config.toml
n_layer = 16
d_model = 576
n_head = 7
n_kv_head = 7
head_dim = 64
d_mlp = 1920
vocab_size = 8192
activation = "geglu"
norm = "rmsnorm"
norm_place = "pre"
norm_eps = 1e-06
positions = "rope"
rope_base = 10000.0
rope_fraction = 0.5
qk_norm = false
attn_scale = 0.125
bias = "none"
tie_embeddings = true
parallel_block = false
init = "uniform"
init_std_qkv = 0.0227
init_std_o = 0.0
init_std_up = 0.0227
init_std_down = 0.0
optimizer = "soap_variant"
lr = 0.00254
lr_mult_up = 1.25
beta1 = 0.95
beta2 = 0.95
lr_head = 0.007
grad_clip = 1.0
warmup_steps = 200
schedule = "wsd"
decay_fraction = 0.736
decay_shape = "linear"
final_lr_fraction = 0.0
batch_tokens = 262144
seq_len = 512
doc_mask = true
train_tokens = 902600000
steps = 3444
dataset = "wikipedia_en"
Each number is 500 + 40 x the weight over the matrix's rms, rounded and kept within 0 to 999. Layers, rows and columns count from 0. Numbers have three digits each.

# gate: layer 12 MLP gate, 1920x576, rms 0.0857, rows 804-831, columns 432-503
# up: layer 12 MLP up, 1920x576, rms 0.0907, rows 804-831, columns 432-503
# down: layer 12 MLP down (transposed), 1920x576, rms 0.0686, rows 804-831, columns 432-503
gate804:459531498458444556571531388527463603481503565445453439505524501487515492472513520521514446500449503518467460506447496512527482488566479473604485513506485474499534480540528457464465475508506423441484494485562469516523
up804:510505415476487474468493557492464478474561490493500475543477481473485451552494504504539541501492501470513478486497509483488409460555563528449512501504517519530484530540619446582518451477339556498478478461451527518470
down804:398579483493493505510384535447482477471426505444479511431524527538457433429424480562531581563499509439484479477521490485537459490503572533501514494393518515560459499522485459489541493467471535461461521518514518482513
gate805:495515536481475482482467517510460511545468510479494520490521491495432467495486555523580505479487495450436495551567525492497535514488564504512491486538552462491481511471470501448430547542472454497466490512487506569441
up805:471448523498491466494514511513504466508486531488474521513581523476532517480467510537461463528573522492488509494540496485536553450490614492526520582499511493503546482538487524492482510538466526542442485473529502495462
down805:472492488473534451529541550456498459519469523544515396410502474497430467515550491491493431536489533513464517563547503543531500572502519463484505580577534444514557397482467545506474459485479486525439484551540499508461
gate806:501494518481452485474468475478495476573488557553458559511535486472534537471462405488509502459504493523527608538500485451539534485535540500460489534440478460506542459557497616515511491504472494497554550498504536566458
up806:561494528556500516547474534524538491552513527528565464513513469551532502529487511432619499478475524517422546562488402407458510469522455453425434530469478551446510518539535497540561473551586452509525498552551504597520
down806:506523575459562498570506472491574492537512540525561484423453464453532521504490545450405437514535439492494558483536487477491477552558485479586423554508491478468524531462545530490544535563469412539474488375553452440428
gate807:402521520527473514487497524428558533494543493484461504580551557608400476472514484469467509483503491556518503502470523476476512435488511506476541616484446613479506481515455505460526470530545493561445540444582586473543
up807:525533499509481540518523488504520494428515493513494468554486509490501578492381509517547478533459464477468467427450432444515486480511525511442475486517537438496499525453450500470475450560471544549452467529465534510537
down807:520479447476575572563458509507551553499509561447536466497482523520476499552605577515537483524457480503512426503467487501549506507530528474453480517460557526562576564573467513506506495499496521448492468501508467485530
gate808:406535474545513567515535445527470469477527524511426449537495490468488539468486419430534547515408542470546499566524506462519469575458541406464411470502584583566518513467427504440461469527513523563520498493530486514441
up808:442505559484486517467446483526507504501555503520500464453518485482575492577596507529505499474472470457525516504490457534569475490442499580493497505453504471547533536484527447480517532507518484468572423526440526531495
down808:526423567507546511529467526492551461498506552515444495582512570462432498487561477537527488475548491455526586537489483537529533509564591453446469439507558528500463449483504448533534532476455531533515531513532555492499
gate809:485490550547465514526463498408490538461493454545463561579450451480506511445492463516504448525560511538393490496476509504499471555533545526530496527541542468474488551483461491544596477501511482460569502487511461441503
up809:467425513457513472498533507480486509443501515482479515513556490465429464554540527531547536498424480504575446526439519472480547562459475513479490496470479510526511538510560498528482522466547442496491515463432474478507
down809:525501532515491566558536531557501534463536515493482517545514514454520502441540465518515479540439411495572558465554447517515568508464461528496481449451493462517468482520505575468570450571483547520502502515458526479417
gate810:457498471454465464425523467540483488458434503506383541512532494496521471498515479464483487524556479543490484471550512465592579527479551408510507468515545538481498470497483513456515544519511526572462545442569557550482
up810:408471384450495556510547476500530492515538517504501462532512617508452499499543514529479510515520500457548552464397551437546518454482522454519523522481532537487480499450556518541437486537518434556486517480473494535583
down810:522546546484501438489546512466532480525473463443487532533477517560579519534481430450496499509479564516536503500491419553512521499538547536505529500527521540500484491481603480533455538484543508503480514433487522462546
gate811:497428449541508482569520499544436511518472498582477480547505509510520496578478433521529535465554502429516484487448518502547467546552492453498485512524435568475519462488407531511458451520532509545500488418505568418491
up811:493532513504468448585551497477538433503467477465479407431474544532539555476463492497490477448464540476575469549532466568484462486511516554491526479506517476468426555555505507526538439501515506437540523458464440490521
down811:590526440502476492535498489510533509495427526478487557418488476478464490454458537528452466491463492516470490490499516449462434471533483495544506481485573474441480507514546514547480521544478496493427462497487456512486
gate812:510514561436460468514484481516486491467470457524488459481485471487451455435552546530421525438505494575472466487495584473458487507501409550477512521454534490446468533471553490540529451600480501421448483436533518558491
up812:421481495449474492419503475503534514504464490505538505499550500530575546477449481505447475514475517490545482499437466436533400480548470516470509465511487524543487497391535425541540540525561481449490454489498490516529
down812:473483443486508514502488558538452517449568508494486467502471484471426575535539519514478508548563505476470493476509450443449471550453521524496439509521486499519564488510498465423486471540446525504536516477490424505530
gate813:474539479474514510518510443465580492515475517496516502537617507520504506602536475562473496584475486508539463450552501553541457462484472556524522481513509501448503486551576530463510408447562503485472449441465507557511
up813:452475471541496560466486498554504497464551503466476507512481499441439530475507517474513520498536470529426565586468443429517607503533537493481489476451491531476592478484527453530503540556491578523473474478489502441479
down813:487552483501555516455458506456498501503481492515537482578542451567507500548474651560480572506493534527508487479516534525507539464504546497544597458462487464444481505497455487509466421485459527508511516521508551494480
gate814:528528517572453533457453522517512505537495539533553437533542529488502509498549518498517510495530461529444538518586515531447446511442520483579580475515441547487484537584468515450535483525511501489465478485513559551534
up814:415498502500446541481571426489496511508501437433553503501507521438490515513453464538545431523504484448538503492493517519479605528425448443557504543504490503471495457477446520520544497438526472525507515503516454533407
down814:521483489477506518472576494482527474545473491482461547522448509465532527528451488536501551534539542493415488447486467511383527501484510506479474475401457525503534452596581534484530446380521490515504516485424471448492
gate815:490477478510505500521476509450460433483500565516548535553497450459497476513481494536540498484421535475544541454482458561460601573515487480531584456521473456484502504491523497474494485478467451536521494401499435507500
up815:547467516521432541508539556530508537492525549521468475557486489545509389557489467477477469591550457525505512498461464514505517505540498471468539531568464449508494498526494507527529522545489448506485556505577476564660
down815:488559491557435494506577572462493456471501509494501505461512528509483548406504477484513505496551534519551496465529461448428528431431427443549458514439587507532446574528477524404463519486461517484462536527510452496524
gate816:519575538503507438568595485486436548498472415547493534433544521516466524522557533491547491483567433530469485515505457360510498503457540462536540533553513507522453498511550508468519409435410494494543538460498471486463
up816:512502556445457512584505475549547480466488482455439546581600447417491509565546510551496482501502455402516479487427455484494462552489512498570501477464558461442535573524449483557469539494440531460448547504475418475506
down816:510455462502523484507575502503539519565500560528498512485477485440460464431467500444487507467480560498521453522488417490532445445542500562509544484465451498515511543512462462458525434495457496487492535492494566514502
gate817:480489494501502535549494473519515440510552606534546459515505482497488500492492439444511464522390511546455495513511501514514498457482478517461543509591563471580479443474511445478482502474518504466422569521437544648534
up817:486484500530375477503506444541550527544483454461544459532506412526485474515489455516473479507486475509448576453578405480473479546564496510423544492533504506490468467455520494555515491535497509516460582465533444534476
down817:544495552518517461480473563418514522526424517411429518504466448493488479495547512457481579560584504500480498489578525593413506525494540493468522473587473567532461513505466526584447504458557483482423458526462501574467
gate818:578505528510498535488477436560583568541524542515531505508500566448480485468472480508482545542504441480484528532575499414548484429554477532529484457513490547517607582481499554540479573484519465490406526575554441500506
up818:479547495535487574512449588521433525450591512484418538467498485548453486455533454543551514463570560492462542449468498508427439504460496508407503508500502476562465509508540496492530488541487474514510581388481436540492
down818:521553458484414488525515506491517507493574467498534463581433504499586520518488535525521491509471495446573482536547469567485466531476480476567447473443503519531506492484471448423445490437460467470517480458472486472484
gate819:532467533471504577490512538472496517418466543558486436555525504465517448526569462596573571514522482495536453428483445489510430502539601499438475528458549516479532434504574485484518509520488457451481540503500494519475
up819:554543536473515491526519491428452457550469500461467508512536426435508510484456506474492503481438549503388454546508418535487495474538490554550514465466523464504506428457537455460453468499476506565531496518472512550516
down819:503537521478594508576529553413494509576562534473539501480406549513469504531478518476511476502452510524499425519517485536486512530556511539459495541482515481488497515491565477449488495510534495421536496484502507522541
gate820:482563515543506553551458472509530477529529457538506523508543454514446604459533488366481493494483494454517466540506542468525423504563506462557436511516499507558510416522538472522450509527515593479512480467374527551493
up820:466509523448542483459472466503448553528545532502483518467518487515522540489449424506501463461451505516497443425480495550535499461518480465560552554461430523459527422494510492509476492508468551483536470485471475482469
down820:521497502484492461437517474492471489462525457501463514493534445520572567473516486463526533500462544440455539486480477509539459483512472519534436508503524575536520503479496462426583466521490490546514477439499475509512
gate821:520483458522504501455510480556511440502497495510466494454493556525552546488507533543584499549548488625460545517492491519517545510513459490507490474530439536475402426539593574553549434517543585458482496548592475504516
up821:529468494525569510511514535485549528504478546522500466557487461433482543585513520496545486519500588461541499469562521425480494495557435472523507459584547476544570416483522540468473487500478528528487455463484493459507
down821:506442489486459492457489508475441468528472464546448508528489579489488483552501521498420519522488481464455503556447435479493515580493525480586520532523485513468425484513527454591564543541516474512511472530508499466472
gate822:543524523540495439480541495478474511501497455496459506514535537524488520410476464570514483493507539406498378499472513524525517378556512471540457504569487486464516464528472530490513505515441488523539526548396544487486
up822:381557561494517547518528490550440542503462551542560490460475468483543482464499520544487505511486501534496463450476518466458448541505486486484471522445441499449545526519492561539481476540455507513490470482540472501519
down822:497520457476517501505501453514475513493511515518503561557494537456545417419500504502577458494473559448473456493445493571478494517479500520488486525529562528452529508457521458492502481523537506477458561486556435543519
gate823:479552461552551464506524522493556546564470517520528516518478455506524561512449491445520527438512571441545590472581488429479495542505446459484520487522467564506432607500456498524486515478489473522441518523454563543510
up823:514558509541480503519487513459530486556432457557468518530512478462527500461491528549483581507515511475469479501451500405447516479491507495552513489498406542539479485527490497539509485529476459486459458542475565563469
down823:496451470533484566533527503532568468551537491480497553456543514514520506506575520425543545492480537562423540553441464499524528456478394484475487500504477494531509475440397504466444469482486436494509460437513440508518
gate824:519492515480487515494463519523460388500466573562571496527463430426556483570556534462555524454545464496433486525516483578428509590477457562496505444483494515540561482451420552503499440461525472507525493481532466509425
up824:377475422522518473552477522470532470513445521540554450515541558462490559444551497498504495531489469480455562535439496433473530591521524458569488483533540470471530510537468551511464521548475514534492550462548522503535
down824:512486559455465501538535600590468521553586456538537453528526469551484518495435585508512503458494540470545452519524463487476501503438590509525530567506491501521528541514560512437488457499443568553474490510504482512467
gate825:517463535512566578461495497467475482407538489495524552524470480469515510486515452467571494454565427562513448482503521536539536490562508530449565505451442488516506526546525459473525480443559541546528474517510488439538
up825:470483481472511443541558488493565401527496474478486500496464456507525460490483473476442431524518502444438493470548518543480513467580521459555508553505592491497443549541515514469459480489511459468494501492505509504494
down825:483437476485448509493489468498402544489506522466506499439476523484503581497493524508592442554566531502465499507403476460508519485483507505448514476470469553510547504470565580495447461487502536513530468518459437502485
gate826:433507506540555575458480507520510513486555455484517617490485558560477497440505466462487500537464450567413511485514464487490474534472571500453520453438528523589449461493539471490532616517493479565478536476444490540535
up826:469528477512476454484513532535556503536525488529461507479503524528543503550501521426433487448474519466461507397465486506522439445503449543528429492580508555528580555551431493479497475483493512485490483538412485508449
down826:532443483473472534482510586548466447533508449524446527484485436491492446477485447564547450524557514540523505528509528564468538508471482518475507446554457462420505515490488525458555549533481472434543468540639499553561
gate827:515463493484495545574438533490578479490586486495486591578497503514516642492492527493489495514455526498518497527471458492548499545420413545470474491529481429516479581479527473536517486535451448492467440432496476566445
up827:527519561539490435472497532572482443463507522638562458571538434471494458547452505423465466495525499596506567470400454505511484449526525525569460509511522564495549509463463466404548492541406508571549440428535554439527
down827:474498527491481481544487509426455480479477465472635568480473523560507551506426477459442393528516525514492595524440470405456509478466515479594477553510478474506432439485499434505500473471538516519514487507489526469559
gate828:486474455536476496490507470454507485497459470471431557547454494497489475525473481519567470465546460449484459483453507429543491513487475462473549466478433478489565470459494458515566444524494515586427555544518485559440
up828:555521484518472474533481436499481490525578506481520430532479491476531499465478490484560592466441445567521501493462485428620474570596497525510521551510562447541620536473520463494442485528428453552462512548510527432547
down828:411523549522543443517489425499511529502481543555544567489524441533480534454550564512411482401449539536475505471472511503440405532543506555499468477544493533479420570520408593414479523520452504479440511494508515487550
gate829:467536536485476509523467494440452460450502540537450489507495549446521509449485589447523489564575483547506472497524464531496548472509506437505435403486489556425482451457437535475468454560527518572489493491524507533555
up829:465393516518465585490478524536538475582450411527490480458542495506471387532532453481529432488547544553500552512458494535503477444506508520538477573594522532472502524541471478518539554565496527484463473511550461458447
down829:507463473516441432522522549498508523482452555467574597519539458550479482525484440545505492510536510472532467509468436516480541487526522552500528579474522477388462488520576509577590493486465566507506527538471466522608
gate830:579468500506531494509483494491494434473429515561504549413496483511508504490503477522491547458442488550422466540504501541403526516466482499436497488524512500544431488512592552539473448413475491490521467488476556535495
up830:573456498508538543396473479487404500534491502505538502474463510537513488486506481506441507444483516508553504520526528516433448445477509396490478472497467490509459490480521516450560448485461563523502495559531542437472
down830:470486519436504542501506472461538502540405549437533509475452479558465515493520532509470508483531540508553488475471611516471509591534482521488496501508508488531487598490514542505531503538580476495480521458476552436458
gate831:422548505484565452526453446524535553437443544409559523545582489480489505532467491505493569535485494438541503534479469488548470506536494541519484477480492577502435458494494555543504465481524534429453576555538451506499
up831:547539529474478544492426517530504483566462479471408438457494457477493508533457527520494510487457551535573424539520474507481542437423484451516528540570575510510493482549481481430528528461538520534528495470575533480554
down831:484533497535533476456524521510494527521473504486493506461502528493516512518562555532498537427504510517509452503431501523480485442517486607429432565507505512456486455472468506413542466527564444400466492471478448500492